config = dict(
    extras=['capped logits'],
    lr=0.00439,
    beta1=0.95,
    warmup_steps=67,
)
Each number is 128 + 32 x the weight over its row's rms, rounded and kept within 0 to 255. Layers, rows and columns count from 0. Numbers have three digits each. The size before them is the row's rms in percent of the matrix's.

# layer 5 MLP down (transposed), 768x384, rms 0.15, rows 453-501, columns 0-95
105:122129138205193128102173146143191091117110144168176093141116129149095124110112073149137160098145052121101151091114127151170062122156146136087116106077112113121115135130114190141081146078142130119146174141121033102124083080094146162152160083149098158139115125089076105147106074114092130086
095:083117071092112147052107138145190152146080126137126076082116126069125109111170196114098114177149155150138131139097139091147173176112096160111090130115141106134112085096070187141101119162114117133110090139173156151126096163133149132141162112088111112089174141124119141144100209093150108099
102:145161113164060139145159186148084093119094109108080088112129209143182117083178111095153091119094128106110155118159153116147154112100111135098162139114130126142158113116140103140107139114115057155153100166126085095092100105157120162115134119103104090107133103150172155097102128163113090091
098:168069114157153149095128133202194145159181152099123115179089116184110075145149086127148092093028141059108129126117130143117157077172128149100112162103078147141185097130105142133138158136154092135076067063144141117084159108129181125148145177136116048128094118152115113105109084104092131120
105:195153122064156170112189119145089090102166129111130151152166127153179099103175075116123093122143103099111131110081129146111163158161138078162109121107141131154150106118131116092125142166148154155122118097129109104096137141109094131081071170152112139142099116142170131183132130110125156129
103:101212076113112116129124080175102131137074129096105159148122159143162135172070153171144136122125097181121097120164093093134149138130102195114153150135154179169123152156118099124113058104188135149202200171085097146152136079134077080195144082125126114159121097142123136134117093139138090078
102:144123134132142150125076127141067098094079088129181141116115142149099135127143126153108173105154159094132141163154143133144141135087080093160079120146118131121091121121114131127082114110196133112120150098158123161101141070128177146098117164115126079141142175144169104109104166193138084124
100:097121176151156158115148094164126091085119176154097134131164140138132161086098097153110131120077096121185078105119089102119137137098148149132146124145127127132082148120175089088140093108174149126152133145098150150164121139109071126169103124076166188187054146135159116187148128084121125146
097:090149201160151169119145144195069127137092127125109102122086121120093159205108141214141154113150110176083125145063132157095119056115157109108150116161141056105136056174080148090075152182127120150133169139145148156099117152099128122091108129135123142142162115165121157148085099073129131094
103:143130101133120124124123139080156126162104141077089165149077132076122133133145106124125125146144082128135141136145108144123102085156165140063113153137157163154127095086102153122086155142124154068109139101097103141131093148130109104138087157130095090101137139133148140151096158114133088105
098:124144089140075111122137162138056084091141145134124151212090189130142161082177165122094179143160170166134166190110103158138129114151109149127114110095080100106149137117112144133111172139195154193108145121147102139142138149155123130097097177126103119117096168130136168125079102094128099099
093:122210124158140131096100165095097174139117137126141097124071087074180123174236114178144118115115142143130092126070180109129188125095130104142059142156104109157151143151109169148113151135174153116162129148137144121176106149155228138060177106117130120186157134091136130173130121120207128172
099:199149212147140173129154148108118152146085075168178086181076148105110170145181095135171077136117205140127172089142146165190127198154132157142144128151109142101176193145175118168166115130143174210062128121172134149066050124143112127073117068159104138124143142177158089127160158139147141175
104:137129116120086111126130150133096110165124107156136121132130103140164154154130128122154114152134170139157161149162055133088135121117121150173149143132131142146140127110159109056159218150075152077095195124145086113143117112157117077131047159138080164119149126087117076175074127155110105096
107:119116137121143118095136107173139138141090132187173127135185152087148103201141154169155110152092213130153136174104157118182105171138156120161123174121147053131115161130121130156096069134146130148126107135041130090154114123114121187110108172110121096125109143081068144100150121135092128153
100:132141137118103109082175150116141151136188119109130112162124121119097099179166109068123114138135149108075092154085144162074103182128174103117103123132114108106167149076134133122114113123103142090118099156110090191116191146097114149108121146129140173089080172186121118096128095110078160147
107:133075182118110122110027130118140083159152120170073178090109155162115166096173061180139127123082152181051139084100194129133119127126116104086113074205124179184059165144182145124167086140141106125132112158073113125201108137138112124137115131144146178132172040126138149173054119139112124125
100:121137073128148191089108085113070112133061130165181107104109192107166172132212171098187119135115081173140134090082072127138112139180103189166141190097157111135136109142131160150134133157120118117096151127118119151149074154152079110154137107075079134132119104104083170149182128131156128149
098:167116116116172076130090140112117136130064119140114100091136174097138077077108121199136087089106123154156090093143121111136127170139105092136169094129125138161127199090164100167102163111116128200164125158131162072176118062096156072128160144145099126101172135162143088170109176087160126131
109:115113134160108129097114185089075149185148153118079148087149146112107126161151180113156085096104148090131165168120161132110088177093191152115186049122050147109090099092198174135133142104143102124068129125064133167170153170127101151130156116131123099116140089114151139169065116112158054103
103:183080154107098085083165149121141112133178136134125146125111079125132129092156183120168119139085115137144112149114143137176150170111188096105152169154173163173114074132152170147129124146110103149146153106211157129195125144141097112122069165113166193136151119123083098135120142135121124181
103:129117135100124111187128138179134160112118134200102118153166169104118064108167089142125136100155058126102161077131066108117135123121080082126131159109114176141078112124205127112114137106129140107058135138154076105128129136124129090125074129162093124100181130145089167203172133158175146136
093:146130159167123134112155162114105132116147109155117115155144156142121125132102093118122152161147103137106143094115153155111082174163081081124139087143085212117147167082118115103105093106062108188094149166122084135126176160148130085148052056144121143159080152134137132114132135126170123139
098:094074141166091157065187088075154122162186145154174151079114152189119121105112106147167107183127104123150151093125092131145152142139160067119177142098116160103137153109131160106146095133151103191104144171128126156151117091214155154103133139112155159123137111095169124103115169094143155171
094:117161170130060096144139134114170136123134187199131108144123093144137087138133074112177167108147137131161161146160109133102124151131188071120138120118100160194126103148106162128154195149152094100147155148212128076149079025099175167127144072177151126110049170165176155091112062088118120122
099:135131150078134148178166093155157188133133117112117096065130150083187098136149156131069140121178109154081091152113112116126187175153098134187160108097109155143137107155170121132127148141105104112112160089152164108193127075145107105114134124171126115131116134161109119161178123141123197154
099:129108162183091121130122063188089174156108146192136128099083139109130130054145128136059153089121096166098095147096102162126050120123075125165095170105150111111145117159111073152173134125112104142179106167149130133198156101148101202137179119114063071150130165106173140113138143146132120109
100:109117135112137140110149155109159151099091140175141163149159141132129123134110127125124095130153112137151155128150183068127086105019096086114130107145090090153114193091096135145169168146107164081129086091128073097128104136150192109122130053162165149157083079131117164121121058147115090106
097:109135153102145116138096051080048126124097135143112103174119180139187104145175071148096118092088102122147152146150163150182108077132122150138125130082077122125132147103109153128153134108140149143112065080146106091145119130113123155072120161152168179144154103180107163181096124136173142123
101:113102124111099160088118117092141090139075060180102142137125166192066111131174121150118178184111096132159087083160146120090094110182146127175152134141127204122113137103216091140149083139122141120108124111156101145132146085119089074113178156154117145119105158083110123123128139102174092110
101:054129140130147108203136079123088127152132098123047131138149156114106079112117166085131177132188099114103082170143095178099104144174093163119069150156119085127130127156203123158080113128131158104116081131174142092164152113120214109094100113136163123126182100132098160172115114196174173118
099:197101104186161071119116130143180132092134123150165111155146067128102120149087126079087119092096100122148122109114114104105102125089137109106080092053112102151149142137108113115145130178093096039180137115129186186106152147180171199096111198147178122060058121109145107173130154198120155120
100:122091086202172104109124079170113144168128105207142142134149086120084111079162082153150152133142143130099116090166149131191129116146200130148075097100119130117136162135082079123080107078171123150115135136189138152098122158091120148099109080120144153119147167139119159098116123135130157117
100:124115084136123103180134143086183141138100087061147139140146137140095100081117141119131081139086147105139167134125149126136106146118145075134125158078161123068118083102074168082095102127117149142093078127176099155120093139078133170173141146112099156120152143126115153141174135102171187116
103:154146114081166099115051144150088171143097175138070108141143119095114137201119120177146077148095123159119150129119122045165101146149131102127131110140164159133133117163084103121137165177170087101068133125087112124069097119154113113103108086136095140134149104183086069179044124153117120135
098:121082138122112144191151157123080097134172149140094149128153102107124199080171104162111075115096084194080124105152097075170146101126153176162092123095143142134093152096183131115184134110137066139141089086108079103059113185122133094161119094142050184107215066169083153110133207164101160114
098:119147135122171155101085162150105143109136136129127116113167107173172120104155139122155090094127168130122155106122172149120139132136156077138133037072162177142112121116092096110136079092168121164125109084105190091075126112118170161038148206098148114073136171121175105195155083178144145152
097:100077095106117103121198145084179088114119151090093140146153106119118146147144125166152092088108157174161112127119123202155111102145115119077114159148165154130160184092149079151097059114152172087098116059118166057139085159068110179102083116153101144137086103131102121150163114169123086134
101:167143129138130059176124176117199149142142145193127114142175133157147141132064168092118205086160151118113097164147136128121137164127086153158098093122133119115087107060185115122117141083133122084134139135112117119149122126126107132110112097199126141141110105133089154159102136142123161161
103:116155071143106144146125100170135081147132164119118075115091110123120129115119149141121159129099096077071073153120154151145167091151160111088082199128160129123103147139163153125121082160146149120096130118082102114130160165153106115054145159134120147175141083130124118044128120173160176157
098:108153110102159136160133100115158143075101108148121157146066122087138118139109121134076162145117150133112071117152140152135172107146135139163142057134103105187103131107087166074089170119172124150091180110157146142056126078162168091098083173098191053203159150141100179144124144139117124067
102:132142208158179116098164095097153082143126130105143152116216122143105186086098170106102095158117095116153118100126128121182109096166122146177123155081158164144136127088087093135146108130126186182091128090163170115177131099170114170136132201135083107068082110109130171162142160138143151148
102:067113082143197148113201112118112111138149123113114127094163166139158108135149154113088214150116095099123168121159050144127169105158119197139130061098148181123084126133126130122143115111157102125080117051135058173124108114117197112162142121187103066115166084160164142109109090180126144118
097:127164122085113075101134105154160181141167112139110155145139138153108099075127106181126088120117065159123092128115108139115110168174142125173119102150116153172141169104123244148103125109147151070127077095098163155128118176072145126119085155163202120164137137189146087163095103150162166137
096:151109140113137136186152153149116078116093142160138093107111169106131095135068166192120119083143096144156094067099137066106145174068120099079181137136141187169105142104176093128150169107149097066142124108118181116138141128111167132124151160099097159189153077155160137116073139167129161150
095:145142134112119138152100149133113129110118136126133139126101138121157121073173091120148140103151167082069156106132131129160155122110090181203108112121119162119157130157142162129165160185127179132135130130077153181151103115137116136085110135076109155141146160125135142111122104135140092082
102:120111122060111084129151147134063116088134115139129124160124093085150115165177176094161140169179116118096140127130174166071143165104109124077155113159174083149135141145129116136173076185108116126109094120128169104159114083149069121091124072121135122166114123144110105124145161129152107145
102:209157139079108131167098130103137084169151123153146070094087153124159112149132145121099114064133116162125147117165103068070137111069128168134117179107109099105078147184111148168178176123136116197129147135086153077109068153165109149142136128126090110124152116146127131086049161129118079151
098:182116126140086124141200124084144123134148107131158044111175116156120135134119136167046125132121152102147144131114122125112080150127169168130120144115152151094136131152150127076123167135074108157119138091188135133124174135147117125101123087128128105086107095135181176105114127127111123107
# layer 5 MLP gate, 768x384, rms 0.156, rows 454-501, columns 0-95
088:107098181115074113124136142129158092161122138119086145162110121122176188162127126159102136109124089118135184126141108173080119113179141116177115149143110104113146120127116153135128150147144127117190088151106138121126146135146126133095127100147132137110168079206127121148132107091136138090
100:143185103107139059118149200174143130129085123107101108135142129116104149071126102133173100099092089114070152082096088151160134100078153136123132101136121136084139137103138129156136108182094147139155085142100084118081083119139160106086169120118101067120152137169064142122152086127125107151
099:144153158121159158129123140107104122130181143112115152163141078109160156102112129125104134188052114107146174114141177076084120043081111150181164068192093108155099121174150101092130117140139125188085129135174133161121182148084182088052140133079133112197107147144148089119096107133169128113
101:127159177127145124208098211127159113123111083159127070119130038049055105055088120118093111117130102098138072098184123143128112074114118064183148125170136192101119126082107075056137095114161141163093158109155163138169143161138129100082105111096088131131113102139150194117134137106106093137
100:210140183150128134112152124165123106131148086132149131085153059106128070159122131113099074166163131132128132086155197136152148155141101121069097156148186104131160121163115135095170084133126083082137104084141131169124114127142075108161132125138169153106079075103150125108135137105222125100
120:087122102148155092118160128078122106162150168137114112131161085108188150156194125125117122106128128128133140121130156104164082134103129137136097182119152133161149096114083127096167074113074100175151098141135075109166195134110146157146179098149102103093134121162107146142142077111151142123
095:158071107080150153124147097152167113126088129134148134138103127119081099121097207058155137183072146132119102102106105151144157156134084129070126103094126163162155105164176132178170129157080098116144059102130110118122094181135114105127113109160101126080165148164046107091141072144113087135
096:095114073146134154093131111133122141111115113131122102066110115125132130168169122140141114138149169104167126109108145082114121142127086176117095047080110121124146121096199067153132127135091142162080154087164107104153084099158147107143131099100121162085145126071155131114145117098115166149
100:177131113111152168158121142131115144145122133147130118094120173146126141146121175155121139149135135113148120158077105152122145071116120115094151068118173114158075181156147131119128158151146113097165096111110210175169134144102126149144152101131134147114134195137118125134128087139198111095
095:132121087141165108195111116132181057170168089115108144078133129113115073145155151166127128093142099057127094073108096164133093130132158131097127103156080103147124093186140124115093130124112121125157120082124149130132079130156120122196074140178068170140168141148145157107173095158134102143
091:069029156129156107168155095150144126112165125073079113113072146132120140144121135129181112102076105127155115108102070140069101148132175124154079103102099133105103105112107126166137127134085090197056176130097107126212175155102076144156132088128141140133164131159181139133148083133088106155
097:094222199104156113118125100085122091123108123156109071129128133134112125113159151131113073119199106131090173149172073154111170061137194111090126167098129136115123143119094109099170131122117165120154127122115130088196152075120127141082116122139129187142154112137143099084147141132162140089
101:176113096132190092116113144088066120138149122137092079118125118129107083136111143134152125062133140118129128118174131172108159109077107107090115085159171082110130131107149138140057090146085136113057115102199133100139147178102143156114113156131079145127118090132160165093153139157147145154
111:142069098132124123114107122135058092105078117152170135065065088139059163117124048167105136179093148099142099104141133109157122097077114162137136127100112115159147151113094124175130150213132142156106108124094127112160102141116099138136081135194095159112168141087135076078118073128076082164
097:096116123182121077050255158119095127139113151148142088152148180163114106120139168152113119084113132104156160075061153118178181104140106154094116086094122084151116126085084111117116111079136147086143128119187095125152127098111058118124132162103124140106082112140184105072146116158076184142
100:106177076111152147108151134117100085135103151176144147168117135112083126115108061107106101123164081128187122076104109108148126144133146111148170112129124119092125104164171134137145086169144156122138090132113167122139077141149210142134096188160107090120095060162125134121144146078160170175
118:122157093110166183162129087168117107111138109062130173140109097130140130116156093120095096140134136123168108130140152128161191095109101105160145107096110136058108085110182129124114161154148130184149194132136089154096121140119090108139136147113177119180158137137148113138171093096112120118
094:122145110054126061147136151166132147081129138128124154094160124059083134119189102115150091102172106075141095097126167138144183135123131090157101158175058108162090129131133158077146141178150142101124163187065125103140104099074140138149129146152096181126116153086134099146140156211139103153
111:159128151143070147146110112163155121098063127178115149153103098145152101130149117140066118113160097103102074107167107107202151137119178152117104143049146145103129138093121148119123121139128140078148096125154182125096054136095156138118147152142141046120113131145080080106179140182069146081
096:190095143110097072117160181184149103117064112131166120141105131133114023127111147136157166110109117167147079147163129129181098118163133095186101059175163057139152133159080128089075119121089117116154160086135073095134135163132149145114114086090130111118149108137129101091165136134170084190
101:129084095106146183158223145193133036161108094191160094144151125136146138146109159147144146130117146113070155097188087205129147085086130118058155113095146100193122134163110110094080117144154166126145157085156107070123126125064131167134142122121162111168126109136095137139047143166103135099
103:105081135093125137112143115129120185125117106123151088105131164147178191140095196164095105117192156134115137162145151127110106109154134136145202076154161105202109133080117096182109151111186149117128098125130155112152151109122110042121179108181158116122100070092153111122134107202129169136
094:113173129113110112137152127118142148104149108142113125139157093101151165111128099198107158114125128124161067100150220066145153083176121120079101136083118093082118177134155159141119131158166188107080152138138116153214149164091166158168124166103141175108121116059118140098104147153178146168
086:174097162106099111133135159145200092073170108085116122088178098075128175148129179094101073176091110119154155138173104119137136115098064109163097126168153141087105092115130196097141098153102146125138152099113154136135173094124151132112125067124158131135140111154135115163044134166174124131
096:148116118068177081152138152181101148171107086139117134187190166173157128145128140115059123182111079140132139151129139166112126088150117151117136076036109116180121201120125135087137140116109110142116126126128125123140117100124124151129147175158100113130184115057092120141160062132105112092
089:131148120103103141162150118055097130082111110045144155158122051119156119141124107162137134148128209164154100118166144128070126168188119117148156097182074118136153141113136118146152101120146144151125164129130196145114108122185185102166154116138152070133086112122081193136120111141133174113
096:108190178120123132135147138114132123108130145156130143171124108164120118146089160082120195127112121155035105145132156137111166085091111135144184091131122136107121125065041159096104123127143188121072159137125091130146156133146128148190085096152123155141154089130143098165128139092151154111
093:143140149096123172154052121096128170105085173119163097118171147098156143145080141081186102054104132128083164126119137130110121157128107070129170075047130140163126149163061123139180055132181167135173102116157066131165103181157127106160084145066132138167152113140107174160124169171109173090
103:141137133155115095168157151146102131168194055158156144106121101158162137140107078157098145107147096163135110141173070092100094111148150087158106104131134118122121187184175147129170142106171113091140137121141098104107114094079111129148153082086133143080148190094190115120196134111170138213
096:161148162116164130084111137103101172132133093109132140097115165131145152142146099152150133124081084164154121084113091119147197154143082126175123107142130139145154148099181093108124119109145145073130096110104119120205115067086140098194101113099109176118161100138173138122168189116167096158
106:173114140124133131136122118081152148075143083112121135163084146128135118171161112195123105141115108092106108103152117126161124095127128145138142116132132102162147165090071184112161173069065122096135155130090125154120100131160138216173133110158074123105127130116109113177135166158122060185
100:120114104190173185097091130201169147142122095088178112151109146147154128164140093112148142193094049157129115114156120142201101087082118193091135082126173082167139095092105140126100167135160113060162182103196077138097111138141096085144141169136098103097173127151132103115157105052129106161
098:121046105119131113139115157129166196145137178232136093134137114171145118171168144110153090146130051148134145130173115113113154106086142146159046145129171103101120110142109166098073150159151154105132114081119134164075105121128122129136193048095122126181129126088160125129135126119109141125
099:127120067094134163106165126151173220085165099136198168133147115145101115107082127190104176175149088159166083131141127139113156091125102128126097138050156170124058130105115130129134160122133121105090127137103120072105123143111116211102153122129099160146133139185107129132107106103127118066
095:100115096098148138091143146183099116101115131132156134097140098075160106079104165074175159102129106114191085139120132178071076192141161106180147141168173138158182155141171138149191145124127130103101142159133127129146086118096167174053138101178093147175108144070093157165104126168136123135
092:119177165164171157134131065186150125106100103134120144181191115141144114128155113178110138135132124108141167103099155087150129166115168147105112083105102133096122120091097111110098147151082167190077075122108128098118112124112163162072118137195161092130154154147147088133126160196130121142
089:181089159165164145158102197171116161147130088126121107153069109116073185102075111123123070161077113112099109111152139132110158127170154142161176113177114088126102088126081111139108178111111081146162141171117071158154157084179119082192181067149127167155129121131150098093076062057123186151
112:112159116038109181139168145181153160136137127174130072080174209152111127150142090175114187167097091063113111121123081156178153155128142175103138105088163161144179114143165121145109170140129220071104124160105134135150172150108133061131105060138061149137128133133156123093125103140124099116
097:148194152192136125103069146094142187118115179117119134092118155122088171130120114154089152123149154082078155100090077113130100155139114151050095110154122151151161116142121148113093150115187079125120160096145098153087149098151108098060115138110170144118146148102089152142085163190096139101
088:131142094193131106171174122121100191117158185128077182117099138082117091159117185118105105088120160130128116077116146179111156139182118143123183124146112107153086160097105104077137141152168186110104152077115138149095137119170122088105120117164157140080116112181134134140113089154094125137
098:143149083092126141143087123162149116122087051127120081162085108131102177140173141109102144125103188102118177114107115103116136191158117168097058023072122116146147067099136139102125128147096123169188130144116139159159101110104097164071124117167155103122137112150139160148055118122138137104
105:094116127129116159132128112127154164110095080175118092135095168100109117161153150122085137156118122147098124127148079134171191111138183121125136073143149145117193136147133164141118132146133104088123159101120105151137085079146104109192164084110102106134121167055103204113154113167107147105
091:135133115127100132166140135115155107098119136136137111102105099150172225141159141114178131072110106094128019098046166073155148107129068075082176086197142124145158123115156164151163131126102201161099134150116159117136061120155102094207035130097171104109123144108124104124090182157121142104
104:158167168211161124109138128182166151159153100109112166117088118159177137104163104142145163150092091094135231101138144125123139079150168167126132140150072136134166124121094133166147162118144158111190141148134134154111129062154079094107168103131128087134145125142094121160085140181095111072
114:085134163112153164135112162179116154120161131124200138122110162118139115175143130133122162087184204109163159070153174166146137104145112147147097169121127120145145114138120129172100084101161125129173082077082109124135155107143155134147101103141100154084120146185138123153155094142073115138
113:124210125147146144141105164135097148170169157096106121063095139113179117121088094106174163096211119129110121076086167167140127112222193137082098170175176127167023158139108119103090123133108113201131087125164124162113124175104105156139134084149157126164140083083168135132161104139133187067
111:089149113185102103085175133156170185128085147087146167106077107141122088108098111194115155131182176108128091130113061165112168090160113128106155164086143093187120142112102155183157161115126138132169079115129133144119154063110181116115130098150113081133162074078098135152162102124090182097
096:156157121092121084144142117078153109139101148101103176196115062067139116094129129144158106123136135121132086182151161171163090144139091116098183142150123123167152180084154106101053119114173149104191130119119111107093080132162143118177067157143180131076119152095116126158112142124126059145
# layer 5 MLP up, 768x384, rms 0.163, rows 454-501, columns 0-95
085:175173146151179133132124071148109132149132109140159125170111137192143090145102142088173131184046159123114125123131116143093092134123108132127164110128128145203105099124143131144116084164130157154149134172110109147101162083055106169074123112120118081093210090107121115090129149168127108082
098:118080141133117119130165115128162217156097136150130141142153122118086109112132135113131112122164114120106123165115119160092126129103145143130052082134099101107110150103147088156103137130121094133112116171177132130107143134104147175141121144087153101066169081188121117151115097149064100170
095:115135142151133144086178152113067179141132145086184115136126117140151113132137076121128097099156112061124103151152134153101131091121129135167127123092078109164049100124162175092139122165174148161123098078128097121126100160127163086136120148148176078183108087133130134116164132143091142132
106:200129166081173180098094089130111079149130201137088079102123102126141113085130101147164121173115094125145130136149115186152117160168136034132186182095158089186103109181147156151180089127111149162118094154125180131102109106189154105122159108131125150108092136150059156125103092117114155147
099:147116133102069154139122113097085117118113137155110122100097174122099144049175171148162155110082063178122131131162099070147133064151133178141166083125126030132097155103084116185129085148088119120156076164119118148105126121159095134110159169167153150130093155145067179101132095180127148171
120:152116150125053103129145141108184120147135142075204146105177128081158113193126116109146103040141084108084170121070119192140125114114144077157138150125089087238132154138159080092082163196123177109160126125141173098082137094098162124036095079126106139115118155081118130119171141076164122136
094:170174148132145142077131170112174147129090153137163152150150065121117119137130106139100192107116129134155090113091142118148186157119149133104132161111150127143091131131158170169147138070185144075093098108105134169132044051080128158126053150092075130131114077136092146057150107166117149111
094:129101143089146115125089067146114122212145175136129164063119130095149153122104137050112127124148194172122157156128134181120121132135122149132163136186180108122130139172111125171149127093137181173129139110183104128141096116185169159149102103149139147163144160127099125124186221163148080135
101:138133158074115140081153109154116173128134133066139078139090131080060123155124173105125102084076155095133155110090119189155183157091124138084143152081177148135079080188138150182126173211124140107121160110078091104142098118064111085151116167088080115165070156076161151098165100153195115086
094:097124160086092082149108171122114139141121066113144114153107109145152145140136144078066155135124183130155115114139113090121173155166075140052138162140222112130112147161161194132137114123087081118159140107112110162138119106142141085130137148110151088158177138148075166112051137127181111106
089:106178116084142103091099133169112104118126115151159170129129132120074188088158137106150159172115055131054065154118121097180166189107131121093067094161145164152112121129149132117132105086112205095134071152148111127128028061112174147117146208174126136096164082137128155138140104103090190132
098:101086116095161136126122121042101122113161116175091126190096153138128137135079132164157114185125104164121159111131129146114149125154177091127136130139061068110129078145144105115105126165146105115173169085126136110127126106116124144197118151125103161126104153137114185159072096174150083149
106:125114110156033114086099171155106153151156144134115158156087118056108155118182105174189118174104114122147137086142108154105155128176176149144089166177036165113131135189128130151132092123134122116208156103143138116141133086081120081126094168129164156171164178103158124117142193083109107190
111:124129126181109125109093126157085152107100148134105090140122160136110122149129124152159133171109127170122088136141116083154161111074110133095150130100069096148049148085082169135087078107110155150157127160111080067161155149145137153060069096156186086181097118129104143122090085188066112106
096:160138171099197122153140116153096129114048177133108107156154151133116081143155142117145113117134099124092098143101136125134079192149104171072111092117120135139185108181130143077110145140146111114147117072058139152179128090106103170117109161138156184180138215177138167120126129093073165113
099:203140195112080136096109114120181109099101207125143090140097112136086074119119152159095180129073103189036150166148170148143127075111144155120152114204107108198139101143122112113126194162096067096137118140163172082191140125053121088098191123116153117125161105137092100138097144070135157139
118:117090143159152144133100072105113091138127099105125093101155119160122153118129149095137156134164161154148154152138069135135169137170153123116179119079139149063133144169082092167116102075179152171119140181186121108061113103143138191113104122132075144087109104137136139142149119163147073169
099:130144146144172120104063159131111145158103208109148105146129105159144108104140158126137118117148108136120155154154175140147117142150090131165090113106195128137108132122059106145091137125141124149138120089131114130139086106133059153085079116120117128138133165103120161130163100139070096149
111:138140166103120101117139120134180154122139195057090136131136114094115183102093094130108159132142133111111095137140107129108134149155135095160161047146113043135126176077052114132119124089160123146128158095035120079123063156074119149116088148119097162147113142127091118136111088103109100102
098:102165083151134155125109124130063175159147120164133087147115100088129176134068155129082097155164103130115147171125127092098105127154118166138189186159090176118124125122102176142149173120158052102141192056133122104125107116135138069163131125096114088117044124164061112099163148043097159104
098:122106096181130214166071115109090186135167138142134137183152081123155090130128137082151127054116157089160145155139136098143102183178110107134089131148204147163093091149147100141123077144123145146099109146147167193140198072162089133101131118107116182064077133171135180195164109140059147092
101:078131170129106100055135118168144122110117103146170168154102143154080148120092154109094198111086211084087094135114068098156114120074164099129133160143081073148152120080096146084105160037094076047109093125130145111118099124157151111140160110123113112162130196201142145118133109126116088184
099:106166148101140135135140045168159159110141138104087064138129137111091153090193143142157121099081193125072133163130142166195160128143120159124122111114122110149139130093199136079096099102150106145149121118150149140071100122020143082167168131096099130171169151131067122170140133117113096117
086:094147126124146109177146141119148085157100150149180131072194137112068067123160162109126104137156128161144114092112126103102121178136045087143130102140177133133088128189201153119149100184092093102145128075191088117134208129140117151105109108086171113086154127142145142171115145097177073099
092:163116154084134118152173113137111058104133076173146111148139079151143160160130183055045106166133081180119134172061127099107096134109098136150194075050100146136147176149134167146141091113090088089127124113121070122188149129122130095158179139108106166098079115120109111152208089167162125101
100:134152079107114153075162118099175134106149151098097163137154139152102141158097090144160146127160130115144073145126144122124111092179139122114106142173101137205137141087179146070108106113059134136166200105126146151134150080134146140095128174120136127134087102118118168143168111098037117162
091:151092179098126127121107126125144124119142110153154149091100142084172113093145120115074124176093095144130061106138098090118135104047102149158115105135113126112183137130108143148147131166135112135108100156161158139181067142151131120126150089204142157138168161170152091140111135118138167090
090:127124111135157164121065133115119146173143153161081129083093122135087098116088206119137087061109148125068068124131122121172090203152108065098141101175145111158149138143102094154115145189098127146166091108114136153182156105175153118120127111099136102126109163121078105138164120142050106153
101:145111123104122112127066114093135125088065109084193163111083080157155095096130128119169114084089081148079156170118153135108091105162179162059083106171123138092131046151109049096090172107114103118094083067075135132117142094135162175152187134158070093101051147151110104145106183167155155106
097:115155134137195104135123103116122101129118109116151156134103116146123130127130132176148131118169104166135144107192112130085144126159126141116108179109104162098110149140072089120124075111126137185189117061108200115155102150094156096063089111110068161128066136141185156118101109192105123151
110:139117051129107163160098171116122166128168100154167097103186133121120165060109113142113177142132165148124126148117112125164141143063106110121150114140075140120123110161133103163144134166132114117091135147120173105103138074091146048127119120142181124124096145096156127098120178147116216138
098:094105121141171108128095122142136141130138133099105093117099118170122143122129109183120152134137091101084164168151080064142164137114076099141098158138125100137179147164150119189125148153125123155106122157113131178138129117106135136097116113156118180147171085088130072132101133103148155142
091:194129144088121148072120130117106117105156110093107169119093060090119139149061159092123139138127147126177104110082106135116154117133149168118176148134098113127123111160076059140136142113092137142100251075151138116168140152174138163113111169081148109129165109161123128137164128112129072155
101:062152167145149175105153184163065127124138136134068165169121112136132146116084157105091137182084084155162105121188114131112124166139173148149135124161178144108108106070105124102147121127168192091137093069178120143140159089100091148121143096148093094080121136128095124165114095130154057137
093:142064131067179086125106144099103103119117106107105164164135181098108178101100123122106138157028088152161107186183131135117139206126154119070129113151091119114131136149166162161129168123129141121120099159155113150120134128125092185130136184123146115153077170071122080140127150119139115100
092:196099152118067140220165107128105069158149079161137087105134163142114144112135110132084146155110139152180123132114092105159109092131104151188128130115102147075114149132137163132067146157108144109083099134123150110167094112036122059167144160117156083170201106114171108103145134086138132140
090:104139126161190110093122126145162170153139095102167153120122137140152124174145092146137084154134146133136121090086136163119143178146094153160078175141191156136157133114093153150153164122079139112189128118106147140133162137176168137145102125125096171153155137156129068073127118109060065143
108:106089138106129116166148144136162085186144099126123163094165105145109187083046157118127163086133076096177110168127190130118136109099060079120090116092100178141115123124124094088120129055180116121112189127125172111176108118206147147155137075155122143100116102103098137088164130074117118214
095:119149101114108112146106135114098107130143132120126104102132143130208057155122183148157115109161120115150135136087106168110118097161114168166121136159187134106108182131119124185157159138098162144137131115128193183144072174108077122206121088145093131180079123136135149152148060231176140142
093:127141115135152126150108202125139141115080075156080167095104145099112132150040174179133067116151149107116116094112136123164110165157145177111079145078143120183147095139073092133130154088182111117110137110130188117140126143109195145161098077112164129133160109146129146114095078104119055161
100:109131195107089137180066112095151132157186141170107135056208117116114147154141147173144137104094168149127090172185180126093153085133091091106108148124128118178171176101137164129120063141108152034065163128052063158153138207140190120120135099108125156211073117175122099189178113168117153081
096:173103118134176108161158141151143155182132112108076099163161048140103120090105081166088193170118092148128114124102150134134123112125170163110161099096128156122124159136158118142129078152175159115120153099105118141139101102127109156119111115177090142140183099152034177108108127124117140123
093:116128167160128144100140115105076134156175148112114102192122141167118093108123124157069136174174151138087159113152094154103148172125173132135123133109146174073147125201060129139130126148161117126123102121153118147101188151149130075093160151138081144132093095209138152157100128095149153097
107:163146149165093065131123122071145139097127145153090126147101127115131131128089125097113081133156138084224060136137084147174105125119119124118074137116112158162143128096093119104180106179132100153126125127118155106141127111130083120112095124130095139145049080061126165056169156165142116191
105:126185151121130094151139136084140164139155131143104141104122125202194086160143102131160060127139165097145148093137104108154136122074175125126144121110145122056130114174157134093101140153123067122111113115110129113139180138112157130195172154120134162175143147152113098070169170128116159099
112:200106125161125117112101145098159116151165128098083138115068112106093177127114156118119131195181073143133116134076140134128164088122120176071125093182184189163100153118107110178111143122165191193083139149205175156080165162134168147090166114157182177135137113161157132067144149143118109173
119:106114117094097064090174133071088138172164138059104096109137097126091162143078181079167164110166144150160143112106115140108166090124062151131110126153138114086167164161143127151074111145114135133093137140136117148122126200083153150075139195111105174143123130151218135104029146167154076096
091:121170106133149150158118177030165080124134163137108105145159086104174078079181183106106144149216155127080078178116115147129109092152046123137131149198159140115111190180126144136151127126182139107141203182109148119156085155189155114121098111118123113187110168091097138147154146139144121165